config = dict(
    num_hidden_layers=16,
    hidden_size=64,
    num_attention_heads=2,
    num_key_value_heads=2,
    head_dim=32,
    intermediate_size=128,
    vocab_size=699,
    hidden_act='swiglu',
    norm='rmsnorm',
    norm_place='pre',
    norm_eps=1e-05,
    positions='rope',
    rope_theta=10000.0,
    rope_fraction=1.0,
    qk_norm=False,
    attn_scale=0.177,
    bias='none',
    tie_word_embeddings=True,
    parallel_block=False,
    init='normal',
    init_std_qkv=0.0625,
    init_std_o=0.0,
    init_std_up=0.0625,
    init_std_down=0.0,
    optimizer='muon',
    learning_rate=0.00381,
    beta1=0.95,
    weight_decay=0.14,
    lr_head=0.00833,
    max_grad_norm=1.0,
    warmup_steps=200,
    schedule='cos',
    final_lr_fraction=0.1,
    batch_tokens=16384,
    max_seq_len=1024,
    doc_mask=False,
    train_tokens=87440000,
    max_steps=5337,
    dataset='wikipedia_en',
)
Each number is 128 + 24 x the weight over its row's rms, rounded and kept within 0 to 255. Layers, rows and columns count from 0. Numbers have three digits each. The size before them is the row's rms in percent of the matrix's.

# layer 4 MLP up, 128x64, rms 0.118, rows 0-127, columns 0-63
056:166091123144131093117138092115128143159161137123133109136138132121120112114119144116175134143099168128149105142142107090166107174128155151156131109174076111114116167094140133110142132084094108
093:152138125082103145148111154148101128110124134143090135145097096196151144131143122176124142156127132129167103121124092170137134090094101129099097135117112143145129134116103145125155123140102072
095:129127134180161091138130146115102104118143127126121137123199131129098181119131096090099148124135096140134121139144097103118123140111120154131108127066084141142114155092164138104132137159119142
093:165110099128134154116130105133101113120150125122161105161134094155139150115160139115093117078095154168129143161126156117103093135165101142137095139123149086124159099140133082166152139108119157
124:127121159102148144149117126099132123110120113094169151116126169141107133122143117098140133077111131114144127108127171141143101178150129134183114157185158127112128114153150181104154152098131126
100:175106083096156117130118097123100185126096156125142138106133121159186116167128147102112095146105093176134136125116158163153133125105171108117130104112127114134123126110164120138120133113148140
092:117132124145132123109145115149149127153152130122108135137074126070179102125134110095175091191109112132104121112117147094135130160107161143116146175096146154114155119089104136122110137121122135
103:145137092128157142164125122113141124125132203133150115117136126081131146110111133143143082128103084165108093127107154100146117105169154164081134150128092128126117154155106121140110097112119141
092:108119092098140100124107119096111128171128135154169148136111144107142103099145102098124182131161139120107133104137143126121130060118155113133095076131104084143106088158148107123138143119133126
084:146093167154111118093142123127146091150137120100120144155076119132129132142095119102095116127133104121097154144146119141154089150157112158139162139151137120066089133138143172125132158166159143
099:111097151148143127098162113144160137119109112097171148110140181115129135148120110145094104116132127154147109173133106107122125108094084134115132116168182152137129152130139084118164131129178119
091:110145080113081140085127116131091160157123171097169082112109135133148155131125104167151080098109129165134107140134115132107120107110113143114128172142107137170124156119129110122091131111126128
111:069145095147111092142118140137097116091110124142115124131093127128149133076091142186099093147171130125144109094168102106138137138124126132136119128120128149160146114118155173101102139158142143
106:130117104103120090177113116108155108142140141140070124164168112097136114167115151133118140087119077163100139148108114124168103106168114146123128117128088150125148106166126138123117155141108112
116:118146158134131090132090120166076143149132103113123186149131115141145124132101149127162122127129105084108122109141140090080093113120121132135138131104166097080115158100079150111130125129153132
100:139110137131158142149166143091150102106094132160099127138102127073143097151126144105136167108118106111125134110144151119123106136167125156142116096116110162119137159133149159093086093144142068
118:104118151145107090116155155120117120121126109121134125125193122111076129114103189099101109125114124156122134138149076108137111131110119161134060120135153090161134136117160147152142140141135137
119:152130158136104142127062132105120161104120117176148104105108120150120140074135100120129140087193144134101119139109102109146152114153145115130099136119149113163122103120165137169111114109151141
100:165131120116161131102109158125137114153158134140141149097134087106127166167113083183121097097133138184130115138153109123115138113143171114149142140131105106146108160129159172108137165135141142
079:130124122055120103113116099125118103117138156129101114066147137096133132137186143122106093159131105126140176127141180155144116152086139088125150134106122137116104126114141118130112104140126097
087:127149112128124175173108130150111159148103121170122146135134099092138109162147138151124144157143131115126100075120176138102145110132115095114128088130117091102086152151122182111151151108127119
075:103114096108134109124097105108096150113149130085163161162128146132127128129109153096109141111131123128126149066105135163092109137107128106140141172151122154126125115100162196135103163116120148
113:153102082109134167142137146093140087131139101120111111118123135130100147069140151133135149116124144129146104105168158110106167152091176093083134120114131111153130178148122108104119141140121102
103:090134165115142084108108119093104137121123119177152134156099124144105093169118112103167086095147138118136104134147110120101133130139099159141130122144178124129125084154114129079139148141167140
084:082120123108148111153067138158144147135162081127136161176136153126139101134140178140118138151115128154132177139159146144128096129089130121143130124144102125149120148117143121194144146125135100
114:115129090123143135195125128149150123138143125130116152115112096102111123118149111158113127104159132076117107054085141144103108115144092126105122124153134109124089139143124145099096136083137100
069:121117119134147157160111128128062158132147129137163144130138144118106102131139136166160072145108136124156145137125134148155127177113124117121165133111197098117149112101094119153146162127104157
112:101139155154117094117103133119148151116121100114105100116101112127127151197134157133125134100109159086137136139107172103117127140118126102148086116116140125112095176115146175141123186125156144
097:080071108140122153117125138138100111117161087113155129180157126149160140109102132155097152126182149114128121143126120128143152108149097133145140081145102121137121122164130161140154117108087105
070:132182127117166140162123124145138160098142113102132113097161100136149131166148114094137081119161167104150136130164125160129109155121102167133121135134139134108181107145127138091156170124147104
115:120137125122137133123137105118114149165150141101138145136129123129142143115097137133140112112111121162110118161164151113156144065142149076114161138107123075099134128184102122130092150109068099
095:103155077134117122138106167148182131132093142123144163147122123101149134102137142147106132161084123105083129129156146126126115131144148143099118125158133163158173129114112090130194106129130107
106:104127106139151147122133148149097147102158096126147126120132121142134138126188151152153102113181131125145143151151083101176119145074178135105120144103118123137148150134161153098128175139126140
119:104127086130137146136102140105110126150121108131129150070113113140166159114157107130146137113124108153113135114152093155130125097118119109127175101151112118145133144099075137168105152080095076
077:167098114124128130126114137127111131095123123112143139164083100140096152139130191156154108127140164114161179111109132122156092145101152080113140142137162105119101134087141167116124096132140117
121:153140132139159135125115123120095137087133147130098149094156139122131113119136127137098084139129186083104131147113109106114108077102145109090130119194143153120076133124120150118092133121099116
105:118128132109103068142113117170115111123125115114102142089136112148135120098133137132111154147146130152164122111099094143164150148141091157152145148114092127113135126144151127105072087120068093
097:186127175159128159166123136120075160101115105113160117105164141167158116131149117109171110126149125090139138122109131117158125134123103156139130128151136123166148113162148145140116130164082120
103:164123138153143169160079084148148118120155104118176117100133131097105156127117121138134101132129107090121123100147141152129176118120152147151134118154100118092146181134121138075118141110129096
103:123110115134143145115121151064131108120144109143131145147108076102139098111123128103106130133076143132145102170161141083127126133150103152097092102130152128131109152106164156131141122145076086
087:150128112114132139166071159143143150145102115138132141096123149127162108085081161074167128126136148121138118157121111116133149150174130109111155138115171139120112169141144132139120150163094096
080:157155134175142168111165137136143164109122088159100137118124184105127098150132115134158118119118137163100104125120121133151144158107140099142145112108162125150114130099115162136078087106087129
105:172119099123164151114115071146133159178145141140181136107130166128093168133101145123108155100153126127124130096119121145118142140125141136124087106094140135115063100102124112123130136115108106
093:166126111187147121120130139131128073128169099128124123123135143105133097123155115132101147176083104104134135144114104150119156092158142108088124137110140133063146129116104123130154173145142124
093:156143132145080149111142168122129151079127072137172137155150132114109145119143150160146092151088089121133104132131134153170101127119107130126111103113093081115130161122120124097141158144130156
112:091140115118063113137106163117154135120106083108161150103113095122126139145152141122132142099104126118115147069078153165173145157137140150149114108151151126145115131142125144139163149155154136
105:147182152136080120058142135097064154123129145144132153146149106123120144110128120149174139109128109163145135162125106120111103146126117088125148129150124109112145153118151136134103099170147137
110:121128100097124130125096170125125148147121107219095143073119102126145140124144113181122145152144145108149111157139138093151113133116138111114137156130127116117101114154150139135099110127160172
093:098137180137071126117104090109114138142107099111146103092119140103107109120149118118098098118141120177143095122135185126121125157116148152171132136117124095136142156080107134133089156141124139
082:190111117148135161125116121138087133126163147147101144143084153132139144117118126139092104114144142138140157133105143098119104097126140124085140128141137157124092109093102126171046121132123149
111:127118084116089132165104119155127119123061128102158160129099102115116132096140157095149111141110078150125137131156149117109116166114162122098143135107119121124111106144106069114101110095147138
093:175136096118120096088139101110159145156090163120136126123168153146117189136139139095098130115138159126122160118123155130116147123113153114188131115143104164125096159119146120155135092100124120
126:121108177145063166111119112088149075094131092107115171142091147143111129121136123102084159109094141132146122157138137149152150118144123116145162105122132126125146101114146128156131132147095110
097:143152151124136109120128134133115122167124138098116137084101073108110146136101136070128117116108141119110127131143154113166128128066157115107117117165115100143100144108175100147111119130100072
110:104167093090144145160140115110134137091099118120096104092124136095104121124124117102118095091088168124168141100146128121131125140151114144152116144098175135136122115122100192130112134128173112
084:148153156135128146118187146122139106151092163117047111130140087133140126136122103170116158116122123136126113127122125099157145107146110116125137096144097150105139122132123170126167079108128161
095:105095147138120127109166084136109152081128090135137137115125161151116132101146170104117100123144109118143074088123160135118129120151157089126157108121123129088102093077155112088123132116131126
096:119138116119137154134121096102124090113126159113167113093194141107131140100115134116117132104124109158128156120138136093150100143097095087109134165107106143135112171143179098088142147135141093
126:146139127131146160136146113110162156181118148126160153095128147163143111115090118104121109104100152142124114117119118126039140111083151146155107142135096100095113122147120155138101137110122107
099:127103163144187088119127122124114183142138103157096110152117118147122145131100136112112168111179122133135076122106147153130125137156125137111152085139141104135124170153147108102123104159087134
092:142095117111093133122127104081138095122143089127127120110099147185122141165135122159110103121121116130143062143152148137170108124096122127147166100133120153099156089130155120137121159089107142
095:101102123096165136111109132131107151127155116098106150142150102124144135118128146122138131168151127195161157163121135135109176142110077093165128164135141090117140107159140114142146141121080133
079:130132123155164130185135128155122124125142113138133165105111134128114079132133120097102151126080129147139083146132082129077159116135111156107073131103124119126124124136110092117112067112117109
090:110111184147171098139111116126113129136117115087134172169128121155099150153152101109101127113184172126132146154110127132129102126137100132146113187131126163101120125164146111151118117118091134
095:147099071109140127123084160181103122096135123136109103122130159116135117149136127152123105130142173104101153104146147136120170083165150151153117121088141114109115162153157172121143138110135138
092:076098114155109165116126138076123152098165138092151104160168143122115132138170146156120119170143113118118146130112142126055109105156135150116097138128166145163115116147133120131116133127142136
092:116092101136137119150165120172090117115133143116111174173120138149127087119143101129126100158117144121137127114146130167146107118108095129055121154106112148109103131129100118128134086073122120
124:181135098088104161139102148122125169119078153154105120158134141152170131161136123132124117109124117162133137157119131117117162121103181105156107122096120104093124135124143123163170151133095104
077:166124112129147128124093183122114170090103100139145134143180131125177132143099147145131116131159142137119134125100131165098135111140160124120151138129148077097120141101096144182139127156109103
109:167118129129119139130112164054176074156100148131116107134154096100154143117121152131119149139113120172131146088124148123123099117152155114118143120084104137123121135161115107119147123180144121
067:153076134127114119134125131108129146137110139125077147120154089124121184132114091103174159107123146150108124132141084118126133131163122191180139147108128125148130118108133139090082115150121127
116:087166124137107119120125143122142136136105128121089126136161176105110084125138113135115120145146088132150152080118146107112112147097129084151200129123145152137148082149134153127119082157122123
083:123155144126180106126146132139112123113099117156164151145142096126099156190107141111120163141084150153129117164143109114123111148142106125142084082094101151146104155152114120151137123101148091
100:143122143130115116097136123119081158157092124118083102115132135112097095131118125132132142100092156111133093129139148129162115142063163123107143096128125126135069133156101114104152128176136087
128:133103104124102136115143090149160107122124156119153114126160132141129084127136178103079111117188154161114134118148131158132169124139128105117120124170166077125139158128128104137166156133096131
095:122117152131193135107127120165146135100100146118133118135202141162139137085157091153094113140115143109105098143123085103135140119164121153147102166142118098152151132123116115163131110112120134
114:114165113191122126143151119128105165126119142143123122106124084090101172138165147130140129081127135134153173124117118076140089144098096164115117139083138152103129127129127111130140112151115094
086:127123124095122172159122084146153176134102090150134115118135075130118170156140114106123129124122112143113174128131108126145088110126149146189136133157151114090095122136128124184137138121132103
108:140083114130133126118097142129142148078093137149118123132112128162105112156090135133136092145130164149130134077108147151143116141144102143119168107094105168157105102123122196149123121166154118
095:144110134120167109123122114143140169142131169130141128162100108123105161110153168123156119124175130115133095107092115157107198108157106071108138115154107138153129139119140125108085146137111114
081:119166167103106105130104112109135100143116110130127133077115109112140143168122130081113158122100129141130138128130127116130121114052123120152106092118140091078080137154142099143155115086116131
095:147098128113115126147141112111133111156130134121110126113117102167161057135125131120093133118114158138121128130146164111099138143133150142155130123106138111087118104129196139186096151175139164
107:126143069161088139123131136142110113144112148099138066141092105151136090133098106125133118125128153160107135118158151152124105133109172141115159152143110158136156168113098085084135119137127111
111:130104094062124142139130133145134160129142089104117198161129123126136118091123133125161130099140171130077149139124122115110104116117159138089098137119135132126122076118137113115150125124173158
093:162128127121127154135149166123171139116107105176110131173163123123183096107118157122135092141104131133133146104117104138158136099159130144152105107080108171110128117105145100107130110169139097
092:092154143185124141136138122101125128125109139107147139130108185100127119131117075140136102132119116130150088125099129091123127172168098108116177135138099108152162074113124146127093131113116107
109:126125132118101130170130156113115118129131110154181125132123156149156122128114173152124168094119077103161118109105136133134125111129146148131136115127146093098179127107128145093115077154093183
119:144162124172154075093109130117096123138108160100167148115177146103110125125117113129126126138091115114132120102106143122111101113081138128103144119106142154136102101097171123134112158190147136
108:159080172131128164146137188114135155131154106136146115135109139116128085132131153154130155146141153143140148130160150124167123119141133135139132135137098093173116139072172161123121149169146109
104:118158142166073156127147155112116139090135095132120161150141126095098106144133155085115174138146110100155103140135114181126089140132118139123118153105077143118114143160150113121092122145149124
117:100122089107129176129131146117137088127153174105124152154117192136094115133157128123171134153131123102125139102100100165129125143131132145111132162129102137177113135149165113085094142115147111
105:139079119152130117141179118181154174125106120118135145153136145148155111138124140125186132083084086142111122150156144138115124138125130109092127167135138151099105168115141108128104148155122153
087:123135107088148120138111133143132142136108145132115126155153104121108134118145157176115140142135109136144122134111180103157168116151116109124118118147049072144108131128182163121145148178133116
108:179103141114146103153136097118146118136155122118120128091108120135123127118138105120103144150131095133130104099097132037138146081094158123099129116158135122140171085123123144144136139132129172
080:139105097139135143113135117127114134094086154109156121178132138139150137149106124132118137167117136172135104123109146151131165078134175111145158100115128052145145130117092105135139093134116160
122:166127102091153125115121135145162137093124170134137136132154095109089134132111142069122132115128103125112150144165125111142118126131168109099133120147080124097132152143136075084141158179108131
086:140130112115178098135138104130116118115117108086146099179146155109143164137112177155173095107079146145155162134156140118157104137153123119154110137140147165116103131128104117133091098112104133
097:153140092162113095151162157109135114161144112121139129127144121119099198129149100157111096174115119108125071121147130142131151117166117118138130133100133131162103132143124155082143149108104088
089:129117156121110150125076124100154097148089133182130107144133129110134103109129116100130119150136105160120130136131150170138123122146142125200112146124128177115148093153124132171139114127076091
101:147139148122121073140123122126154113111089135089146126139124140115090115148087140099169138154131166154133088146147150112110183112082143096102137135139154114141140165130156097108128111135097088
112:101126121155153125088148110179140165121132110115118167143112118120083125107137117103087132110107161099113123130156109108136112153153108170074116136133128145191124132132144164105128142088132156
112:103157132198145118145132145094125141095132108138140124124107079151109116124169118143126104121107145082157089112110149154121111132144131162108127125093098194139122107124157138101118092141135145
106:131160092146111105111121071124093143118118109110096172171159128126127125120143108115085110122125093147086095131114136129143123143139138172129113121105159138092146125142070108088113143093114147
103:116147122109128129117165096096139131126138156092097144163154127144136095169093108104116132111157105118166147105100123087130109143172141130139153168148167156143192138122143111115121089122124104
113:120145046090127124111114131120094112131118168135116104115129104120129143089110175079123136125083125160137104130151127134143136099141130150101149118125106087123150142074154139168141125121125103
089:093153166145099129123116108104148115119118079081114141135160109130125148170115117166090148125126155155157156154114142145144135158120116119127161165105131120144097110165155144108166141187127129
104:101120149157105125153087089119113141089127138122115156111136137145140153153122118158136134162126127191101122120123129104138116115118083131131175147084158137094109124098134145130108095173073134
125:117129168139119130143176138122141172121136111064141175137128133119126145135110099160081115142137109125134156089149088121186139126147110142108170153153177112152123115147129149133125122157129114
082:153158144070162127110135149153121108115140082119116099121121121148143112129087162131143176115145175131104130129157137153164150130111141146148130189164135147110125125155144142100166127101104108
102:110171123121144106106138157129115068080114076119124124144102161163139121150077145112137124108137107139148095113114167090120138125108126101155164158127126142112170139159088122109148129149118122
099:104124122146127123095127128093126125157039158137141101125150110108107122141138133130126124153104132119151124143159161151158137151155091163147126144152162117104084099132142113139156106171146088
091:134101159128131139138106127151128146110117142107176170132164157148079128104131106120160145111142151095069131082118104107113167133171088115123140148131152150154123108164121110141129128103143164
100:182119136138157164127166147134143110146112106107171136137127162113089133124135118147163147097141150149123136123136165109140145118084117148148160110150123150152127126157156065123101106105073124
107:122147115109134158167096150125110110145147140150122146139170120127161094092139073119120097147144123126143166079125125195149139114095097138161124115106114149155159117127112134151120133100093155
089:120156113096110134093154119127140136141141154153125112159107138121130112090148132149152141120105084145122120128167121126085132084121167173120191066144116113102110132120094143152126110130085136
095:085107107145131123099141157109190096163134091150142141108125144099110145118124113113120150124133145167171141107149076113087134079115104114147161129130108129122083128160147120110146106137105135
102:100142115131112148140150152118123094133189131193138109098115094116099116119137104124128171088111118114120081117130133131153130147103118137131116135124125135131167153159104097052138140107126151
102:094105124137143152133145177135123082108149129150149137107092154114118134143103098119172135095164135119130093126132099158156120107117112100097161120137097126134103093115087137138162189158143123
086:146115115137169097144151149115151173102154118125144145086133128119091163162093102133148118165144138116120117078125104122111127120137111122129170189135146165136135068146138133134156114145115155
111:133115069103132152124093168137149112165063137117091116137150117090130155129127106129136111130110156132138146083104152131121169152120098136111098102089122141123117100101152118149116125118176109
086:137114123112127095140124117123112107105123123146123153109113134160080118161132066147135135123149143111150148145144121157153134116103101160184116129177126160133107135145170195157136166106129111
094:171161155125108092129131110128124151138148117122143109137099125110139114107140117103094136152123110115165126067121116105098134142136097135115112090167080112174162098088102125131091087121140148
111:105123151150163160100126133106144133140147117083125153165150154125133121115143107186115130143096149121150143129092094108078076154125094100102127126129163153102126075143146096121106136119124124
069:120112113122117111141119081113099142128117096074136145102133065136112122128109115128109111108121145113093081134148184167147133133130107042146123122116151156115130113111152135120144137112116128
099:134125123115084105126201136155123146091151172088137090113105143161086104138114139142135140144102158133117104133114110079085126115114118099089120127132132113119139157123146133084138124096122107
107:137147125097115134138114128108170096169132164130103126148122115114115081119071113179135191135158125126164144086140164129115120101121120141129149138121141136170152144126101132125104177114146122
112:165133130106118155123135086150118103145165113133148106084138149126179113117096121139135138142112133122120201147173120119121146118110171141101162060115164130117119129098112136116142147119143134
087:125088144132168148094130102100121148118151129118159098089142152139163084105154114133132119113157132105084123145158111133099172130138130185152129109172143124133111118108188152128122123136145149